config = dict(
    d_model=160,
    n_head=5,
    n_kv_head=5,
    head_dim=32,
    rope_base=10000.0,
    qk_norm=True,
    tie_embeddings=False,
    parallel_block=False,
    init='uniform',
    init_std_qkv=0.0406,
    lr=0.00331,
    warmup_steps=57,
    decay_fraction=0.674,
    final_lr_fraction=0.0,
)
Each number is 500 + 25 x the weight over its row's rms, rounded and kept within 0 to 999. Layers, rows and columns count from 0. Numbers have three digits each. The size before them is the row's rms in percent of the matrix's.

# v: layer 3 attention value, 160x160, rms 0.117, rows 9-28, columns 0-159
# o: layer 3 attention output (transposed), 160x160, rms 0.306, rows 9-28, columns 0-159
v9 096:504497532495498542475495503524518471469506521476523458500496518536530526519487502499485543498473480495468552475502476472515482511481490565476465501458536492469500515537502519516491499504483494510533497517483465462494508466506497505513465508505502498511414537497536489515507543499487534496492454472506533485460480492467472484523461495535500529492489509483525463541511510451507499498536527500515520443440548511506483497479472516492468499515481488474545460490485498513521532538509512
o9 099:523447525523463536482485499503507512529511521563450512506514512522519486490469505557473494515496548524485466540503503523475513523480496480499530486484492478454468516494501514504469517490471496514503481544495510537484525526494486495481535461521505528531537491519493472457456491464513489495561502541529507503457548557492486500511552507523529502485507489527506500485476447510521526515511471509549500515517511534447494472499463480474538489520477482525513501489506540492505492486506514
v10 108:478538488478534534507477543463565444478502465517525503484495489496481513507518476479487464482519489536513528504571466446478473497520486486506463452492499519499484478522481471483523471520498468505461512529512470523462484496502524488496483503482506485497515508516499502491495423470524483477522467474493504575528536463486477524544483512493455478466534484506486481506527532480509468472514532474533530485509498503503522507522473496475459497514490495514509524474506505515507519480464487
o10 100:485489528515474503505529492566533536468505500469473468482516541540526478479527526552471465522497509511474507488519468458484490504501497479479557516488503513486452507497542524483514505489467564499529486512560508495494533507483522547510457497486520532498483455485481467506510518503510525553481542502513497500493463472498518470515504479482520503541505481469538492521488485511498540469479521483504538501523496476509505447463511487501508484503490493461433518522496493449507502513494513
v11 093:482490470473531485459452478517533520529528499465511525499453496517510504538488480482483456484493485490473535471531480498503521512499549471493479491475478502499497488507511477545493496511509537538490484529508515550537516487509505478519495496500512492471481454477483536552521496475506539482471511529493500512490480527544487524474519532523531520466462494433510509559514542481494480478495471493478521516534489478505493530548524538494450524526543485500557511494510492511491513542488471
o11 097:496522495483491492531534470544488508502516545517485520489517545472439512491515532523480488505498526524511489432552509552478498523475463541481524498520505498504488498490494487438475504484467449497486541501474470465502497509474518461506487485515490498490488519531466502472478507558486510501512477505521523474478452482500515514501436522482460509498559487545471462488485501491519506443479512535504478511491521490498445511472515499493499472500482525550487507516519498496499478517494535
v12 108:477507528483471466489490496509461471520489478525546535495476506468451540551531485494487528469525510488474493491478448473507508485469472523495461478554461496489500515500543524470466522561527497486482487506483480513512521489508522528485475489478516518513518540480489519487518499535480557488494467493487533503524494509496505491479533521508474515525528532524455518452508507483511490493517526510454498512508538551507453470517470477476509498514496501491493556511521492560481501461510535
o12 098:518502508512516512509498494543483495502538506440506526482509516532499488483480499492490455466527482519504515532549527487502508486491489473483546533416529506482493484507466491523474503512473457544498479485486483512525465519488475500489470463481479536450518512465493467537499486508512483481513474510507446484481493462507486519471514509477516530497482476462529499464545484509500507508529497500499468501528500466475506517518477557525558536553504521501464529463466473489497551506487503
v13 108:509491479489524518471479498491484509471538453526531508459483508442469499502517516514487503499514500512512496461466530485482475492571505499502506471445473473510532519464468513499483409469487486492530519524511470479515480524485508515562523521504486527481497511487495494535546446486520441518477507512482477529487525494533505458493539458527503518451517514501479539522528501529548507476480501469518509500476509517473530504486498514495515469514479512501508471507509472530532514494502514
o13 110:475522513516459489529486488543473484512499465438500462544512474498554492518548469529559528483486451527485473479448447499498475503500562510477497535518500492490499512519578475494529542509460488541510525489503455516482492473505522519516505520481522473498519500502476474505498524513482491530548522558507480520497517514508469531550477481511468488494530531513477493509509498508516498501510538493472489501533497489510477492516482494506471524529488519521523519514495474487473524532490495
v14 098:468501495507461488486474499530543448513517495557462501518492470500503534516523460486470513436503533491511490499517473482483516565522473507471492496498495496518531504505535502476510461495523528500533500510459512522496536486487515536516506538505507478497506504491501504494526490522493478547493513570515498522498527488493496516444538478522545484463489480547523506440527504512513510503519489513469500517485491492486510538518529554522499519492425510517519499504525442512504455482512487
o14 098:463522504511499524514483504480501496473519502453517542526484535501497495539514507532497527526476483549538507475517543503495468519493515525505527489491512477471494466503464501577515484546486503481476536452499501511506506502485498483537508526506514509559494494492472496496454511483509489507478466485553502463516514484469514481548500501481490506503509522480515495452514479467540470484518509482468509467518551492496474437554457478499468451524485491486467463521533466490499534485503488
v15 098:487487480510492498464495511516513516517467490490487505492538510508492546488493474511485498496470518510473511524551523470480439500488504564470481510492468449523480485457507518510537470542455501515508490500490503515490475458517515466502502524546524515450469503464482549501511500488461492520498472471529523464500494481518472511520469488543514463502515515509484497515459504499496476491491505500515538481498520455503535445509499499479425442489493536533487485475506499449477474476467478
o15 097:468500489480542548470497492479505453436514496479493526523491509494496487519435501481505493511530508505483483471449511570516546533468482491488549517538468508470482557499514522494489501456538508481490518538521491463501511528517517501482519517507488538500530476477470476489480493488497532495496521520496572506502499495475508478496497535503481494511470494519497507477516481546504488489483485493526532452532513513528435489507528463508543506489473489492479510510455488529485525489463485
v16 092:533454479469465495451484544499484502501476492466502484458513441544536522464519528517465466513467474470502500564498513524471479498528540537552488515530482464491486507478496515498524496489496533515508496498507474493516520492528483483485531558477532476504456494499492506493492523490485456474529509498514510481512486531535496508496473476496479463497499469507538506502457492461468550484511510513486507497473495524503444542571499487504520513507504476481501478504493496454506514461474516
o16 097:512537501490528488461507478492528482523495511544542475522501475500452435507529534452506504527508512455524514483484475529509514499477496473478520465514494467497486458487508521543496512481483514524460449532529503524509476531477522506528542498517450527487502509538494479499487469509499539515502500473520520526486512506510479527510458505449525496489473498476457527533509478497464463537484503461522529562515518512505481509508531520479477452500518466497474492514529509483526504559494477
v17 104:494517492491503487525513513523478498463479495532474556515498534479483512504449489502444465455522476509507520482512458504506488491480485494512453526504527508510471514476495464502484446489542517499483508502526476514476485494466528500517500499571483480544514459505511530547529511514498550532458510515507493556551482484499483463518514471507495516515527520488475483535473520485528507508465533509490479521475512539480505476497544475507511507500487491526481535562459538524497511495471458
o17 097:520523500529488516502497456475486540507513506501549504522492477501498493532523526518495483525526511538484486460541477469539535500509501473515491530516526505526471500500509501468524482495502475546544541536479524480544521485523464474525475538437503505456498537461484492464521493476499498509489442540503478513467496508468493521522492462449516539507510520492513478479517517440525489498534506479476504482538476478577507514525527484484515531515483500472515484515505484506519501478542482
v18 097:492475504481451519513490470462505489486526466495481515512505494514493522509505481546524528467494502486469509490537538519470547468516537562529539524490481550512531477520472505480513532518496547511543528530486490510500515534490516496526475472541472554486488477529486511503484514485503542499501488484497510476498468486505450496470518510494536510498509497454563490524490503493495519468506537483479455535459501499469536500486509464504509527532515492520447501481553496469495471497549483
o18 096:482499480472494458506501507520457482490474528498491525523497492480549453499459515512502471518522527499515489451499538498474482476479464503495490446522525481492525491465519510504525487477506493536501508466486539538553556502486506530464532495445522505514460518492492522511531500457516503494497491530569478504516505508535518481464500487499480501516526505480455472494475498515530490482442458535496490503528515492516519481498449532489484520461461482496482498509508452520521530501470554
v19 114:483510493475471511485517502455498500467466493540510488513496550459516478542483480450517485483503502491508496462475488538506463545497506512513481526501545492510508520489487517497489516469479562499469496477512524513496490526488490520511487512517549490514523547496519508573527454484472542564470532516503521508503556460529466489490476507474483528499509528533492479520464479503487479495479531504489501478475523486432499487487492480494526496506499506527522504498483485524565495494479559
o19 106:514484499544534488476532518503466511514510486509500478473461475517536475518497508501534511476476501491517500538505495456491494528523508447480528544505437519478469499514519459502498490496564473514537486511518522509493519499499493555502510505503479471522473492506471517467533530496524438496518424498531475501486509517471507526514537484515512516498515491503505465501530502497541501444478499507472451533531470478535497492530556495550509510502492548465513483539477497484519494496515483
v20 086:528501461468484480530505496542508514479487499449490476479509512493514480495508482504516501509518546505545482464468519490499470507475474495500470487454564485473494485525469494480526506462483519469509518465526493534512497483525550484542515477532537553508537491497508464492490457527485558486473508486550490498541490509526475510503526501521507452530484529506478508505531539495492506508426479482510497501514516537536466461477502512504529507485537514491479563521519485501496508492513539
o20 088:527527485539507509469473506530522486515492483505517494524487511529501517524468480553504487448482453506425495486583510513507518465512504464491517559527510499476514510556471490475523506466518503497489482501510512466505478483490467515491476521485496509507488483482489521537491536458531494518489504529472529494490548550469505469501471511474544563465515479504506487542480489493465520477479534502476461489537497488484498506470499479501488513483518480518527518507507515513516533520444478
v21 097:482480503490495557496516465511500495541485505478561464514475500484445517559505489510493477521498472470514511516502502518476537509460490508509496490515528528516482530525463516502485482531502515501503530511489467450532515524492521447450479499494499469491556536478510542508520490530487478528507455501478506534523512499463499492518490493504510455542509476512474450507549494487497493506495517543513542455452544551536520475508506489507482526504498526512517504519496498500466489510562500
o21 095:470520482492477482539489463504510492531512470510521473517532487498530484478487467487487561506466530529489515511483480509513493466503505537466522508463482473494514497513480525469482469464472519519503516519507507495508539543478459556523484476528492487463508452467516476512498494455504476451497511474520499499470500466452494540474568551451501542535494528507530495533480495495501488538474506511518474492502474508473514537522507526528522519512501527516464480489460525473519495462468525
v22 102:544463451503538511474496539507458541481505493495521570507510496478542508462487511482498496516453503475508478490505472478503573509487505489483465527532511522506469492545533509493483509537479486527513498481502470496536454458534495492490440515499506480516485518520497478492487507491462497484524517507561493502485529526506487519514487532527482534480547485487550489513503519497477526502513513547550497520485500456472508489495460526486501503508523471531478486477447528513483461484487512
o22 103:453538528558512515466504463489540513524487544531465502461514497500482487487500481462517446496516592523522485517517487517491481524553493532490495496509501469524548501495490443499497483502557539496514460498511515496475473483476527507492495509459500519465523483483512495512487508468496529464524515465522510493561522499504500476468472472468487520487494453543515509490504505492542490496490478514505543503512501532475505524505516496479527461474522542489483517507487532490489519507523529
v23 101:489507550502493530471514455501485474492493481492500540481535513494481434516494517510494471498519498415498478451482497518457488550468505502501484474496489526537510502494486474515527531488475515528544466542506525459513520493555518485501529508492526546484509480535533490504501488516525483534540518451476457495500498501499500562486482503514556530479484467516486516528508529516534486488473501489514489492500479466535530499474495474488520492487520465545499496488496467480536484515473475
o23 099:496515480497471520523475496522509514539475558484479491487490488515487510472489464476504484499533501465470528499514493478491479500517453500449553523502515445474472506505535513496505503496516496486458522419531477468516488452511493504476516513513483470530482519513496521486513494510486537518498500489514541490534514495470530523505556478470501479476542565497514459501499526516474541482471514429508510516500498545488524465486477466529480538489451524487516489525528499482496488476484490
v24 099:486496513496521505452500526529477510517486484516528502533485438529474514473503492488498525459521455495533431553490481528506572471476490483492510520459540554531501503492516476519516523479518497513520542484482488491550489521472490509471501508478516511511538522510492481498510528523447486468533513513545482492480502517509520497546483503506498504454483466514492503488513467496517486536518463503485532543480552479481447515475505485548486491459527460494537494480503516512508516513501499
o24 100:492523490508508487528525472490487500491519520568498524466490506517544490510511476498493510510478545500508490503473508515489476529520522502524505467544486518508533528543480502510543512532481571525478462517497502519489469494504483456517468468534510539529472504524568535515537513548515535524521474500503496488507472487507487509482510539524513521503508521505488503477486477496525482540560468471529512459497442535472532552508483522526523475485525479548495497507513498494475481462517480
v25 101:558501504540537483535489546461475534468504540476505488503482480496508522481476527491489524489487534497541511497504526513470525484499476528515531501542537510542489527496463543519520465488521487544516491504505498476505472517515494474512477492463489509497480492528502500487464486531545551526503528530519522479508482512498482499485456436488508484476451492487493494513526482487498459488439511517447465522458516515468499503497472479496466547501485478445493557513504484500492510531483517
o25 102:511511496529528496462501505498513477526506474529476497540509503473545493538477485526496468483506509504548530451536504502453482475518515523497477476510500498509503528496495468493478531476452498538514487489468560505502467517475483502480517546500471486514527512467495488504524501476466487512491447515553501483488472490507504511503494509470449485487457485472522495496472482475493529487498480437524553522548451465497510492503534458547465499527528484510543492491496492535529473500469459
v26 101:481510501513517515542490512493498480501504500514500472487507467453538497516468540555472489512562517483514509494458524480518520496525462465466515460535467489514505469522495500580524508543497485474525525520508523499527469519546500480505518507498492489512491501481555495501500486508501494480546479474538518475490487521532461499499510550478460490486488475531508503480472499498483475529565460490479509535485473523469508508515495517480455482478506451489476532482472517497446520528523525
o26 098:516551511483498495503523485528516521517524476514479538537496515512444520488517516519514486501476481490525468481511478470449445492445507478526398504494500476469469504477516489497497531524533523504475428474486503461487506490485536526519494477515524518498494469493481475509501474499498537503505437477490524534512519491496492477484525485503543514487456477516489489503509558506475466493503479510536502463516538526482517503440489499516535471513488487535517509477487495495481484516475501
v27 100:470470537536512509530546457493500509493495497459528470526478461475521499486441509525502519522505489495477493516495493503520518523488500507454528521516503490483489503492490484480510515490511563515471501524461514497488559455489493497543500446505494480529457526499543497499463487460514519494470462581534516502529498525542514491502470529523502528513488509483483466538512497487477517500485493530509511496495447465526527498470511480503461550530505465498558503514525504504487491517481537
o27 095:553473483521471490486478507471505545489439489555486526461460510491547508490480499492489463477523500505496511471499513514520496466487461532511461492472465460480504476543474476499471480512491494457475501476509503463494524526524485493491500494488496487523508493498445474506528526516501446503510461453474490478491498484510407490512509478486484475501514476538513532455513517530504480510475485481483502513509527487534479475518539511530490462460511526557480500495495485528528478477507516
v28 096:459531511539519487457478454490494535493499459522495505506464477530515489479536473501543546500472521500472564512535467473501524528489466486500468503474433482492500480537520452504507496469488475517468476505497480468504509501495543494518511554507509496484489475511512507548501505522505478501504493458514507499522493511477546511536527473480506429506481507477495505492528481473502496528497517505478497494491520500506542461526529540491466501527507498504528478494532565549503508498458464
o28 095:480492496453481476497500548500490487454450529500487487493524501512474501487478512479467495479474537502517492494512482480469453493484525545510536473531535475494485509493491514542494492540492486498508533502470446494578507481526494540462497501556487471501489508511486443475502498487512508529503505482448504483492427499478463507478448491460478516508475495473532513502492469487482506542527517506498490509497494514480468486522459506455502503484525473497535531535445495498483472476513509